config.toml
head_dim = 32
d_mlp = 448
norm_place = "pre"
qk_norm = false
init_std_o = 0.0565
lr_mult_up = 0.68
grad_clip = 0.5
schedule = "wsd"
Each number is 500 + 25 x the weight over the matrix's rms, rounded and kept within 0 to 999. Layers, rows and columns count from 0. Numbers have three digits each.

# up: layer 13 MLP up, 448x160, rms 0.0653, rows 131-185, columns 80-159
# down: layer 13 MLP down (transposed), 448x160, rms 0.065, rows 131-184, columns 80-159
# gate: layer 13 MLP gate, 448x160, rms 0.0652, rows 132-185, columns 80-159
up131:467498502487465484469506541428528487535451484453528513551527483520481505519474523518543502517473538488461467483504491551510517458493520536530504560511515493514536499481519493509480528449462493538488496485519447515512528526506483465544508497
down131:520478488513520528514484466494476502441536500489490496531467482482462494551477493471486539504476533461505510438534503483528514548476489510519506483480566509520494545520500469481518502499469487500454534549520451479494498475529484534531511525
gate132:480430535494490485509495514525495528500493533545462512528478510476535537475531539506455526470498504515504558460454466531494528528478457499502490505448491464505518487492496505499566486481512482528487512474521461531482527488544511510521557492
up132:506456482481522491538489490494534487522442552500488452483512497484511481487483494518509459493529434490504487475462515556516513533473477495462487469473485505502535480523517522462501474504523511511491467551522514513537455490513497510497478472
down132:439465465515475481500503484511508505535498531523478535496514509488516496499542528456495468493521501479510470479526469498525469504471451499485561464540483562510552474467494533484492473482500471481498528485480489531479531530541505492486486498
gate133:464492510501500486524549524456476485520515467486507487514469484489480480445501512526482495515506494516481486518446486512539513502517482525538482497491487528487518513498505456496529511501497497514542453470543515478496466457499554534524492512
up133:515521480470432496449505494479479491527478504503496495507521493541514507494496496511536482513503498483469520494493537479503465498455519492464515538468486471515498506473488539521494483488508531499519531507502513485485488481475466484488476498
down133:482509490501547501534478519522547507517473515487449444513472534505469515523510499496476468488494514519507460516473520507483502486531493534486486482512490500511460510533492480483464496497518431463523514518481465461470463527477495486471511493
gate134:503495479441511533521477525490535524505475515485488534452540507487548465528462511476468527549488555523538541502493484419511510523490505498462506484496491511537485510493495472481480515503500471484509510491516526510503500524484513525496463468
up134:518482465474505492515495495490511497482500552533523486508489520483524465475495509470524503488465500469512516481477501509478508503504526520483480511510498518506519496532448461529526549545460466510511544467509511500519463506508504541488509472
down134:509515508462448518532466471552505510506521525552499497472521528440497495471483488454486531523480470518498506501498477520497485520505501503503499472514491533537518436474479532485474514491525517518518486484510536481567551491506479474469508461
gate135:503507503487485462536495496495518510515514523522517549459488472525490503481524473463455507511497475499461491458488515546512470515500510518487490483512515507486471516503517557519505464511508517490538508442482532488509525479486491494456507499
up135:478460484485545506476474494461491467515534501538492505534501529494477516493490534490527514501483483473466509497471493520475528455509511542473486477485533504531493517483458517501471505469526505508478497504503522483526531483483473488478489485
down135:496448493470469469524489507497496494513488476503488478456501476478550455548484465507503504491480526536519489498491492511504492526462473514515481466500506531530489526482469506527516483530457498470546506482505476509477513506518548513529538518
gate136:481515529525489511525539483511500490486506512487488497527497511512475500493537495539540452481493506491496489469542473510479525489494502513499525518516516480501522507504526516486494491493487513528525501489509500475479454482485507480488514517
up136:463480476478492518524458504503474507516491524480540545463479506487488467497525472536478492500492499468513522511435477513479502473495503518442485508500521520492510505532484517521471465486472486489490493516481457547488490477568496508537472506
down136:529542497474499480494516548467502498498504504471479485510487482516537476483506485470488544505489521552501515511523500490526485511543509511524522470500474458483515504459500476478517495510563499485487515521499513496515536517491483498481527499
gate137:500479534534503486507486486459500494493524556491511495500517504507514471497505480518483498457468485497481511521499519535487466502471493510478489509509523501471528511486546479502491485499497504504506545503496480483472523480507492517487481487
up137:488562498514559519481541465476487528503489501513485485473511511523486475491472492489540493501558466509488507536452537528465503511538479491528476484498498514545518508495517476532479457531560492444500497487518501509465494540490481493493482460
down137:508500516484521518491481527523489480526480495524478542501512470508534522502545500547479508500497502482522506507525542486488494498468494457489502520508506501522512497475495512470508498506451441470530417496507484494508493507496490514509509521
gate138:513487490500457465540497491464497523483474513513550458496481497543478480449497521514527459511525499564512486483528488472512504523518557498478545509482517480509472423501510492459513509510512499461532496508468507504476516520533464489482527550
up138:470479534495553502473461510456477520533466552549499436467506535460457521472533514443517505495476489510553490482486506506495509528460499525520494548496523519528470507472508476473421466507477513483495532518506473505515482489559466526472542532
down138:500526500506505477511496517545489434498531560492467451515570535493516514552521515472519525467504530527527442520475534502500494513533502515505512481491529508469483540468514527515503481508480504466533528508493485532519503475500512526507463491
gate139:512502489475479510564479498495487517529521491487530479517458511456503531511490496503476507491494497565551466506470463472513509491487509483498504513458544478525481499522477482516505503523516518506534485494493540518492531503521487503519533462
up139:494475525476518532515530514475513454504448455463509496513508493522479531529543532462505479526512495507483532489528462478471501512481496488485505495524461503478483495487527506511452516494483477514466506468490535503473461492482547530500517497
down139:441511497456510462523488525531530524504490506513521501507471487577522504524488462513515488514518495428498484526507509536496486496491499487502541474497499433480534509495488468476490469550493504524472505500482506495528510492491491525532461507
gate140:479492452492508568523487510448501506512492579508490483516457528500527510473479473502496490482523505483475516486513482478516474522492534545470507463485481490462466475529530464531501561526462498455508481515496522532471545534495481470488533477
up140:506564454520510500452537509514494492500548471488463491468536500457487487479537469519541522516482537470517474467538499490470493511496474500495505496478493500576525431482477515452495470492569489497516464510513514471465506482524512457532526471
down140:483534474479482489526495539442493508548516490488492443507500478539488504479518507493484480493499518505471525501512520464518490502481482510504533518419544535475513511523475537522459515483487465448457494522511515535525512542538487560462500497
gate141:491510489480498492507490534484518489529472538512561571534538481516499514490523510467478479525534492520507514508504502464467455506503506526472513496503528498517536527491483523457467486428493478504535503486480483533479463507489513482475501510
up141:539459485484492528518504472489506470539496508519483491514504521503512477519501503520529494530503543523483442496485493472456504532512501518484501501496475515501470512508521507521482555475523513506517483527446512521469491503521465483514452480
down141:470548493483491453484502498471481512558486512424514550469488515456466498456496478435466501498536488474521514523471478486496445499464484525473493520481492481489515432483506505481493489484543480482499479511473479504480490486514486511492508519
gate142:480441512477505452484514514520502541476510499525463508537497529505504489500497471471487499506480483484515508456486518493541471513525505470494529490502465511504513542507502520500503480460550544508491526508550525497501458515508496484497482526
up142:542490511535479541533510481525474466503480508498521498566493479479518489503526511539490543523495502513540524488460544505497456523464458510484488467477549523473456494445516497483549508473496506487511513522489486491519500509492533485457519492
down142:475472501490499507529451527502477493508532465484486512545515494541518469461519541456514523501486468530502482551478516486513507516441490538522508521487497521536482530456486520469532451481487455500519433560489450570525526500531494529466509553
gate143:487516533550469518476472535507521544484475471495462482517481476503495498507497497528525528485458539504503472485462493563504530527469530539453531474523485447483490513485532495518459510468507465516529492483492496507530507524526452432530465469
up143:466521486478469457507516526470507499470531532504478495546493494496504484473502483501472481486478514491509496463513537529495481546525551512499479509512507501502510485506505515526514476462468506431463464495483508520483482525506503507544459510
down143:483501458473503506442488529471503507538520489470478527528530490477514533481499490478484477481573508517487499475514529525500525429488462450524491457511502554504532498487532536488511520507518531486489532468496489558495500506465524488463498455
gate144:527448512465474478501535522525490498495493499496472516529496491526514546467488501486502510509520561501533485456494497463530464499513500440514504453522517507471515493474460532518485513482496523467506531495495513470532522532543490481493470481
up144:497484514437491507450495461515490494522527498496538458498431488507471496477487511512473519489499529499491503514512458511508506508516518475468475505510480451541472487472509468548498500474504488488531477528504471488493468479545474496523522488
down144:515490502510492539478496536511493487528478534498420486522511480510506495464513484481507506482479486494523463482497540491508481511464502480502498457498494466486497490491427506466512470540484553484489503492485504490523506487507516493475517497
gate145:471479495470519499509511480510534504520496479467487520524525473535493526488508477468531465518486459505541490462516492478505495506480499545494492529469452470506469523472531466539522527491508531532518501523528509494505486479519546536516448531
up145:487513546558524539499469463522476504508472521493510509510475513499514556485518492453481441500524494552505498505459547480538502484511496497509438470499515494485508534482507505504530537497544517538477552523475444469522506465486501538507508466
down145:544511533517495566512476461484551516498497516489494495483510564510508500484505505535498491504511471509447469526480497499458499466522540499452457491510516526512474477456518516508489497515501534487503531518466483448528495507516455507489502517
gate146:457464504490520546499521493474525539480496486451483507506494516524507492512499518531499525509474476489512520485524524515508491439483513488479515511507485480494488476503523500453502520471509491510487516528515520500472515446454510487458479483
up146:509497493508471547483518513517540536520521556487490480530493500498518502511514436495509476463491510509493515490475482492505497492521514478480509468516479531495469488482484488537478540520512559511493520515519423524446480480472544484473492528
down146:499513513485508487526491502454499496447479492515480470516489499501496495487477502499525535488496480482482485519505498495502525458475495491492510541503485447529497487487531493474504540494488476473510530467518512479527535507497483494504504490
gate147:515500497494493520485506492477478485491486473488503483503526491505489497523493543488500476495462505513480484515507489498489506490505522507511516515498510483500484481454524526485494504522494523521513481545471458543531501503492496495479476507
up147:477476538521494514476477472512496555510501522533487533508508512517475471516510499515485516513511516456510511515463474536491463536528466478503470517533514496471505487511499530499544490471495478481479507517523499479539518511541495504476508497
down147:517496500478483490462499494495508508526530471488540505462466443493486532502515519534507506522504523536502488482526516465514505502486527473483487505471510510521523469503473489497521511489479510484503486488486521480463510513490511492513498533
gate148:484467451509507496530478533499510541510484522477507514546507489533464494480479480498529508475489461518492539526536499544468517523511514507556488536499525470491473508464511516519499509505509475479475450462514514509540509487515509508527492508
up148:511469520474477489477490449469471536504528521527500499518488506510479529480516480536497485477465513466478486521543490492471481469483517521520501474506542475525533501501515515505496502490516503454521494450456488504493479480494481542488462481
down148:477546509520486496526538530518486486494509504486522534485508504448504494531538509461492480491523482479484496524495501502520514493487494490474526481500477500515524505515497496469511490503478514519512489483517474522521496492504503492510525518
gate149:498519516505511467530477528548486473523489448479503509494453496505508501543485532518431496539469508518505528493529494502470482482480503512557478525536483462497486490528515501516474520469498511519504491501530493485509474499488472487495437506
up149:553497537483490512505503475475528455503475544532482513499515538462495516492490540473528484438532537492517484497515509528501436495511467542505521478454451508522556487464511515533471512469425480500453510509491515520489473524457549495490535472
down149:503487495556479479511467519493493512548491513504475507481489460485527453448470474475505497509534521517491458473501471509491518483544481458529507514480490487497462518481480490497545499515473538503520454539529509481529474530505506513485525480
gate150:546497511540515497513505495465527523492488498487526526540495477504464507533544556450460465448525540538549518490498485476550502534523514502497441499512476481513509523478545441533464553525534507468504522470556524479504500507546484527470463490
up150:493510457537531502489501515465513447512504543507485512523444531520468493490524496512481479529489487510522517470475528506476504527520497489510431452509501525441547505530490493481439519470518526543492509476504510509509513491476526484495528510
down150:529510491489515510508511555491574513511462490495503506491557502489456440493509513502482516510513491552490505538486483507446485473538506526478493515547502506537525485499502482513510497547478470519528548489540498551485479510495530523510462472
gate151:523506471466497473535489481481454523504495523499475510478517482497498503513435498504490470506494481505499478466522464504497513526525465511506505500496477505530474517485482563477499535496484505514529494491541511491508497484527506528486515451
up151:562519511463489491481489515532477515492515475521472500534454506510514483476486463493466523491475483490474479480439470544497525558506496507503487523442481476505479468509420509497486534512485496497501482507497479526515501492514490471492434500
down151:503511504509461503442475480508497535480480516420461528542503461496506482494494467512520508489499489457476499487510478479430453459507491545455482469479496482522538530481481460464515530487511480467538444477502493539502522483538523486485481520
gate152:484500491490498490516524492474482478491466496539496504534481496496519475442477448494458500518507505491503497490506499458487465529498458495495451523491533515497500525526516520487546504517522492521526497534513473510478531499544511515529456530
up152:524513456488514462502514492561451523424526531550457477499539511530501500525468468494490523497472524466501480467496453528529533497490491509509472511472497489481462505502498496509511487460537540557481507460515498523468511443497520487507506540
down152:479534516488457545460531528494508467504488517542446497503488497470500483512482515461537483526495479513504468473522487535493490486478469513477512488501525487503489532468513542517500559492470479512528498509496498507475516530480553457504478502
gate153:467489552543572484523478518511506521541488501533540503436505539496513508530520501478496489497430514457498516499528478495488429473493499504497479482542510478562483472533482524530479493498486523550489510504516514489488514487510500520524514499
up153:499522470497455523497545439538488501461518484499479508487449477530509550450481488497486504496502464472491524516497502495553519494506473482479480500495478545514512468492469477477470462522526518472501522526497513568508552575502455510485529518
down153:492486497506496482499507493552522537489532474487515460482487467503481510509493418553520575462511513469519496472527507493525488542525490510484519485469490478472488510461502509513522497514561527511453539518485495554538459484477496491503518478
gate154:511515533517522512526524482476503492477540499544535481479520470478510460446569497493533487508500484513439522462486515490487524492544487474503488521480546493442531499452532516568503535511533501515526530499518477509437486486517510524489508503
up154:514413484473455488466511490497486525464491466506521490517498521528499463501511522525556491514504476511484523486502462519468493497507507494475478548496498525492511511496538510520487518500508499526482503508519503474494485480488512483486511437
down154:516553494522555565459505499469469513529522515514533562514517505503521510508529528500532545521503487514478509533461505465464502536492488534517529515482511527500490486528519518470503465479511492499491477506511552500472486492520513518470528495
gate155:548493499498495505527463501455497508476491484485500523494485524474517522525516493529496507478500513552527471519500511451494496489517521505476525466524433543491520514537518499493508491498484479533526503476453496492535489536519530454533532494
up155:490498548470553518523480442497520505519485484507481517510482494489505513463485462489505516527515461446505516527514543557489494503488531547518479507497462494515499501515539474505543477542476514471489496508518498528516500529540500533509529471
down155:481496492460481471502539490514494474487543516469569520490493480488505497509477567543496502516510506513467541515494494520487508541514520462470504472517472484482481538548469483525521484503536536507483515531506471468546528484497499522507474528
gate156:474468525512538460504520511493513531487499565519480494521444497491508510477467489538528522491523496524509512457506469547497540479498485513451462444521486498508517519518484467548456460519520500512451544513451547515498461512475490495455549476
up156:488519503540500566494489522525480513534467488493473512442482523467487492496529458468518543481476472489522516518538497513500526537477480509552446461557449507495498486437499481516506517530535498548495523473484503511466493500490536481515500548
down156:532452509481489460462495459527481477490512470485509492445520518523531486481506497529499517465457503539511457484519465560519575520513534507500505517529517552523521480523469509517506474489474539503514455504533529531477506542519515540475519469
gate157:486530475458515495523506473478492470515496486477483482513502492509519467457520474494489528482465498508530530503526547494486494464519505478518455562481546489450490524497495542529510523496519463523493508536481466483490481533541472482479482484
up157:522504549543495492526481519473481478490525470496432491490528513470492537499493493538436497495491517501499514547473514520524500495496480481460499452498498531481490476540481529517464474482511504476522488501492524512502496539513497494501494510
down157:500565492484458498502473548485506523508467507526506468481482505506514528504488470505517507502532493487485503512487502487490524498522489489498461490476531511493472503504503530477521518544532471527486527538426499464510545478504491527489484455
gate158:498523503471542506518549490487543519492491549528501536493510510505468500454532534499455501498531491514499497509501524457468497497505516458511512518530533519506509488468455476509503471509513499491497483475475523436516487486493516502521510512
up158:483487492484487484473519494449510507519513524485490496502505538519497509535484501428473476468525503476462495507481541512490472532564480484521504503499499555497474492479537554508519518451522520501500477481498537470476488546465488493497527489
down158:566502466451522515485489506512514471500523480484481505470503494472488511509510503485503430486524520524472507508518525532502497527511490478510536507499490484481572511504467516484508512502472537513502475498485513494528503438513467519561512494
gate159:529490547491497516527451538487536518472522509495542503515483497443525503506492507474480470494490423499509467464491478491514491495473512468483518516502527504465505512481519495500485537507479513509482479498492532469576521510486520490478513546
up159:523464484532503485466480496470467504518491507508499486484518506518500518523471511536484497498503508497478493483486528543514489488525529472523500506530493538511553520492532443518505513507455550531487479483521533499502570483498475516514473515
down159:486530497487492495492521513458507518516483483514503498497462521450470487522515468487524507545497516484489450499504494497492516544501501510539480495468496467516495505502496528496527492501519465487489530532487499515452528497503536490508517471
gate160:461464535513521466485502473467541509502538495562451522535544479529552499463472502514488544528495499489551491527473511482522496491497495509524500485478500503501515519488506485508510543502508514464529535541536490526513470493518506555509552528
up160:479499502434499453572471448479544508441484512544476498527487479510522508472467498510508567459462478499519507501503492504506502505467492520512505475505511522526455522565504521528456497478518543508453512490485480500518509532534556513541523510
down160:467524460456441480532493495512517469497498490526477522484510494516478466523486528503501505475455520524504493513507469553472487519494509459533552545475481533528497474471486492533514489450510481462537565488459521499490503529463497505510463492
gate161:507495447491460517489511453506531514501506450501507504502485484476497486497483498505491537496502477476464524522500545500498521515456484453466520446520482479492474473501560496491490494474517521513527469522531495524468479466485527541504520520
up161:476492439477458489502533517527521503507486523507467489541499534481504507492481505495511509468517505493490478486516480471545495465506522518479487494526443511509494548493499540497489491512496523485512491555498534502520503514448538484521519512
down161:550510491497511479529480506508471524505497472527522507456535489468509519462503447523507483492491487537528497474524511509504535485493545483527478483508572530526530472504460443506444513516457515512466543543506473517484489509507473497488488501
gate162:468483474491504503539495509518511519527477511517484442505494470498454455522510492483488487499464553490476510525524487485521499490508494545506530497474488459481522519471403502510508457480452475545520522511492497511470510510466495511508503499
up162:479491439498470519524495518484475526496477519474529472469522500503493467455508507514522475510476512513463486558522543488523486451506491519522516509523491508480487493477476492528467516530444517492449447515472476513519466490479523479456497512
down162:512467456508541546510480531487529511522465540439489483473527458541492481514512530490461495495521522532495454498512495469526521458464445516455511528487555509495506476492446496490516476514468499489490523534493502497509492427495461467485498470
gate163:461511548483511522493498516528546547535530483503494452504450553502528550464506506503512534485505479515465562533439475473452498504520503482459448460462499527463482529485477496502495505526549446492477494466481497488470504463498519477532520509
up163:519524497505494516541508513491467511532499479499507424521476481496485521483479453504475496453539511513509534472461520534479478508531517464516519544536512486455478512486487492493515479530487473464499511509529481506497496469523466475541505524
down163:511477532473534519516514493534498448494474473562576493490527493484496486499485495500488506528502492500507511528531543489492487510509456568462533527482517487465475495524460480529503474477515502513492474481549508521505506488488496451489494473
gate164:493516449504545485498516454476519506545501500534494485496461499501492535484488481499450527473526512492503526476521532498490512514505479462518513521498505470501465547497479529449480540491527511497471530529496494488498506471558490517491507424
up164:476514456489475546481467500475459533492518513502530466496494489548533516526547542515493454462550469464526479477491486490525487493501497506521538542460515479514499496513480519541497514470554483543482480485516496484521480501511496498498532484
down164:458489481500508505482542466466478490483462520550472496509472510473486495540462474506484510531523459526487474468532553479519502525495502524466474488516520514481540493522478494505531504468530483468535572507525484526507420478481496541477497457
gate165:549513512499499503506485497484517516494512526481499520511505517537474479490524486548515517484524521468503478548488512519535522497511491496492488515490510502508505554524517479511496472473502494495504512537493470512514496500528534499471475449
up165:522483489491477464506455464506497525497484479500499547490509537482489487537501473509497503515540518522502561524500488478542464498503489520521478504528512479507470528508478504507492488515500505502455496515460507481505506502513515500511497482
down165:498502508493502510522504480538495485493472517476499489453505474492487465519458487481509492480489528527495512499480499479460503550471473487484462473522520518472491481454467506531463475485486477506524553500483506499480469524540523466513511471
gate166:479508526537499516538475461448510507506508507458508481516491483537537547502508470527506543474480525475545531516484451518518484479536488473492479508502542495537479498486480444484495532505468490478511527488521473470515535501501493479535519500
up166:450537493506510502533476501499500529474498508487479516521500471514507513475537491494517468484534498484477533512539540538438515497502483510516520510466499483532528522518458475477520515485514475498459504476552478510498506458493506495520531513
down166:544507535475462482489512450471465491469525498481507492462481470504440497475554532496509530483493486534472520445548469488499531524538496496509493529509573516507563513554485495507514458473457484531510460520460512462473473519473468496497561534
gate167:550524487530527522527478500525523464532484492509474516512465461468511469535456549523490505518545523508490487502504484509456500501511499496505540468511498464494480487525501525506497479452466514464509468551496529509478461497495473493510510508
up167:534502485518485480527496514511503491529567497484558519499501444506467462482480504548475510504476477470488471544510495510519451512479509499528501498460553482527523490532460548462495498512497548522478482481502509505524479488475484494486526532
down167:465486497467469503500539489485468536471499534479513504505502486511536527535486537523484510526495492488513528505504480426471461451519522497506502481501512522494485525523502448507511469479532484476487532504487483506494509495474494503493476495
gate168:484534462499482506457502495477549502529469512500522492488516543482493494495471461530487518520460486479502489459509483505486509470459508484478499462494488503544515517511507509470509459491506508535464544531514528507467466526485490508485571483
up168:480488478532493521505494508477488492483479538523485543528483474495525515522489522482499512483514525515481487470492508524548462526482515545466456475471511488512494507483476505486474524511508537514511511512490494531545509485474490507455449520
down168:508489522477494504517535516492485490477514496517527509479540525514475469513508518504505522521486496502523508551523508492473492535509515493478541466517495520472477503522486504545456521459524504497495449492521495430520512461510507489523496496
gate169:548494525484505478543548507477509540513505484491468527524553524522524511507499497510470506502529493507519508481479497494511463495519498495510479528502492557462503479522506509478494509556500453488534457488450541460490502555483474535468467503
up169:497496467489538514526513479469473474510519543537511511506504541518506501497522526487528498499506467550493495485486502506506527537493509526453470483517519512530529484514533471498508460508504501539511453485501479479483464511527513492487511485
down169:511532539472480512525487464479548505515524507477524524486514521467511477510492498504508514481513528521500486517495445500510474523491506497511465496512464540505503475482458467472479522479533449507508504493480563509457491547496505509476470527
gate170:503530530484535531521500539453493499504503454488482516534495487504515483498467496483529455523518552538525543522464490494455500465538543468531489473517518520511524518461490481494479485499526522503477461480506499517468461488486524497462529514
up170:508499495527498508509488473469549490514521539494486489501495516485453486470531493524446510480492497542487517543482545480516503498567536513501510470521492524493479518551519519488485476516497440554490518531456524490466522499481492500520501525
down170:502498499470484519487489509537478444462516519532516482518501542495486529505499511486549494459471511513528528489532496497512504505534538555473475511513494513490514502507512490478483544507487489493532522520549482505531552499531537515525462528
gate171:481528529523484496522475472506459471493503511490492472493509504491495513540512521514501514489485523458515514479511499439527469488540492523488482466466504534482463493479469477484486542537526498487509501480520493458491487525508542508504546477
up171:512489536486459502489482491493528546489487542432485483507495495485485533506510485475486478502490508498459490509522502502505529519504475497477512493521490472540515535527510478429493478504496486506441523451474511500466482543509464506543521568
down171:521455464523481510535477509527537519508547481460500522546508512478511541458530547483491488536520517519505539506493498523509572495474476494509468500539494502495477516501561495551552491542481459469476525543504483464516516511569498498494484528
gate172:503479520508482483490539485471474502482522473509488521512497481514498517498440485493496532488517523514543523502544545567497522489542490544475473525500519516491487507460506483474450457479483487491501467490525522524491527514509491486512483555
up172:493523472503514467483475488517504513492511489472530488522476519540532537516469519493490501477496578473522514458499492483491512492485522534478496501469543491486467519502534509517537483471462500534465505478475503532494489488507504531480539497
down172:497506461477510503516524490483530490474511491492516512531506486526523493520476516470461494503480507531540518502513517497493477476498496490487477544476554537515506510490529556521478481472497482527505541548521518515503482535522479486500496508
gate173:525490495483537508486459495512473491489506449515463512508451544507500506550503496513544462483519506511536507500502504481530504456483515481527528510504520499491512547493479514478497569545524478523545499548512505471486500517506503501529496536
up173:477487490511524532485457511518516518479528494510493527500474506508476508499504542453440533488506490484548512494490474473485503520502476459503533463508514555530533509535544506497462518475502462507512534485488479533478504436531482521478506518
down173:517488469540536475500523467505472492474491527493537522510518514494496468475409510498507508528478502460519487501506511529511515497487466481494466511528478516544466484509443505517507486487490578476494538520499492464511537534491480460522514469
gate174:502454477573513534567515484499536480497477510528481464505509492512481481506568464450449519474476475482461495498466528520506518500508519557500515487526452487531470540529473466517476532458543504506484543534465507490511524449485459513499565477
up174:516513489529512498544497499481512473491512481472453479522468507524497477526519513506484483535476504516478532507484445489505483504492543508487474488472514519499501452524517470480448483520451473537513486501517543464533542475500543485442509472
down174:472535507504527476458518512532478481478503499450536475510520494495506474459515510497485474485487499553504478508507509493477504563496505506517468504489459491474493490467492532522531509462471510512481456476501464497551490481509467509516483511
gate175:482476521500507487470543478453461515510481505484520496470522473480498503423456499501509474508484488497473486505540490535508519472469522517475487542522488539509503501499534505491501495498488530508490502510528521523500503487488516547501492501
up175:526498513541523491475538478468480510414512465486493539516472505491521503490510483515500525461449471494512534516512553498514493496525528480496498512502467511494501478506542482487489499542487508500442488510507526490498493497551481532504517506
down175:503485468508492510488500467512475493492495487459535491501524531540522499511502496514519500502551468452512517516507478509453521512473531490442528484518482520511508533512509498500494517477469498530510510486460476527479491503507548502534491499
gate176:476501505552512450493499457478483499491473487491472512529496525538543513512521504490476489485514497490500522534503490493538429456454532457495520475467508490526528513523510507530467486474480484540468468544467554491517511487505451481495499502
up176:481507478486451490528508542496509482505506516488527505526473518511493519503517530498490507471503508507538474570541505495520466487481504510498494478485454526516520542504514492476470500492454522556487496474490485480467485435499492505492519517
down176:475513491517563492505449486477510469525481501520517507493542499495506504506493475546534451558504519523487508509546502474551481534459514460509530488487497504514490501491533524477473535529490484492499484475499481501514497529485530476512521494
gate177:529520507473492503549465472530492492509508485489510493539444469497510498500491466472521553444508481457526486496499511506528468549490543493506494515465523515445521454490504469507520501482491511493554487446475509451474475495489521481482523488
up177:507490462452471500490482460514523473491521467549521491453481512543476501524513511495507488484490468526487508517503497529495485529462529494481498523472502505504494499517500482498534545464507510517527516473533445500526503503497512470461493520
down177:534501519517509505491515511511445505526518494476499506514477453497517513456493532501520481481469471496516510488482511506511547511504510511528443507502498485496514474485478509501512505489495443554481513564525488497525479468511461474555511540
gate178:495489499499498502543515508472530505489520451529508494510495520521505476521457485475497527525499507519514519473477483487508481498514487433493546542477528526500448502462487450474513453486547474494533504500502490533496527478494514488522467498
up178:444451524491488539513521496492473520477530497502462479488475441477474533537504491477474490497530513464479446500503511479538514534516501472506472545471501484504479474455466534517517523482521513540509496491497501519466465483507486552504510491
down178:434534477522494494491516461536507451507502473509484481483484508503472519542555537507519489494486534432523488494498507462522534499478512508517511509534515449484498507516526537478505486499516471512450531526535485520528477494499509539487534492
gate179:509513492504479475517497462509526525462524472491521459474530496497442498494563520511500488504512464491508473498464470478537487520498474532495467446515535497526518491482479561524539490481489504508517496496498501508523479502452519547479492533
up179:511520524512447498495467518505531515525485499518498488477469461496488505491531488531499503517497485489506506501465477520501518556505487471509502463502506487505567474523528502539486509471486541522431503506512512488512483510484485505540540493
down179:491525476507530463457473508496512498481537542489516518481437478484514510518505463480527466522517508560483524511489505457499489522470500486502492505474502496521500490510510492527520497526538538507448508490479510500496501499522503503500494527
gate180:510497526539524513478496465507495543486458474534472517474503502427545500502523502514503512517480501494516517501509517490535523509497492482523484525483485504469484509516544469519546506495502483522483517537472465527484542501481537507464487523
up180:485514469466526504524456492514519494511536515534499513512503485500473531496487496484504541502534506487496512491529557466520523489531459495502477490488448508492525491518502568486526492474441470453512568490542508525506515484519469508485498490
down180:490500496462536484460492479510481523493523498585539493516501480527503478496480506509489480498516494570479520472500516517510500514494490489532488501508482503512475515517477506502465520473519460530490530510469525494481537478503553518562540481
gate181:499457525517479462504456549503543521456523503484527449486506512509503482477536504489499491491490547517501513482519523488548490522537465520508507439517532533510432520487503451522493517531482502474478496499473492499484514473526520473480551533
up181:463461484466557465509521492475504469491536520502496542504524460487445501535501488474549482489509470502501494555478513531470473497498471485521499504487500472488562509448513522542559460476538481518462518497428545471485498506515463495479479486
down181:511522521519513510513519457504549488504450509509501534499555509521486509520523502483474519489516487528463516478499406492482524510485483455478469467498496499468453484476524508481543488534533417523481515498498522507485524487500513540525519517
gate182:524476466474493455473539537399493504458548457484486479504503510508508464491493461493517514478515455518517528532527473505502515437491544490501515488501481498526487498553568492489484521476501500502551484500516508473523476467489450513505530505
up182:494498536464520581464556519515510507520510516475513526445534501467489509467506502482487487516495508510465520466492486511487505499529500503491550509491511505504511496490473514500502545513499463491478480489465517515515512474544538499508537557
down182:500484540491524447506505468545544488505503537471474493495462527484454524504477523476484535516500557486469524506517503485504522531490487533484522473454520500489516515465442513511450502487524531544534464472497499494500492452486478480538518483
gate183:504504526487487509508490512507467526521486501496497512512532510524489481488535488481483489519492520460490491488481487502528501477493484536505505468490505495509501501475494487478449491512519512478503515492519501502471511509540511514478489511
up183:522505494461539527520495498523518502465584482478514454517479462535499510505501482486488505523525445504501498495517469495470508481522486490504480461518499522487507455496511506494506470521501476479515483518525505460498460522519489488453491470
down183:475497519488427463513482481471464437529455502542490500520520492514490484501500543508510499500527498473469488499491522496530496498491495535460502510474461501501510482495468426500468492473491501538500564499513524544445518460500501515507519505
gate184:494490494496527520485469544499520504481503507516436475512484493534458509495520479449493515495463502479500520520434486534501506490516491514535511523464482506507478497549521491506504493480511498480538465541519489550514469474492487515531499490
up184:471518501484538513499498510509508507477494538464474492524490499478441512508534500481473501506474535466517526531520533524489505519497535524496558471479466501479498529522492527501481485497483532458543522469515501491510464411483485489495507475
down184:525499520506480504490519463472495476529486523498466507477528487514526493531473487552489535517508501518475467471526488493510504484513542518489523491482510484508515508495456468504483515537484493521500466499498517494484477441481483520521517505
gate185:516535489441514501511485437518533494510488512508547503522500506482494521529476463502570494483506528491506534481551474476487504494507480554515516461451504517454457488519504529529491475475528496467497453522521496504521494449495500493501478507
up185:499474514497518480503484487482526479488497474498479536552494532503493493472444531474458535566489536502464498498533465491524494533502498527500477474542509497516523514499534462486479475512519449523514519503467531479513562477507484483514518474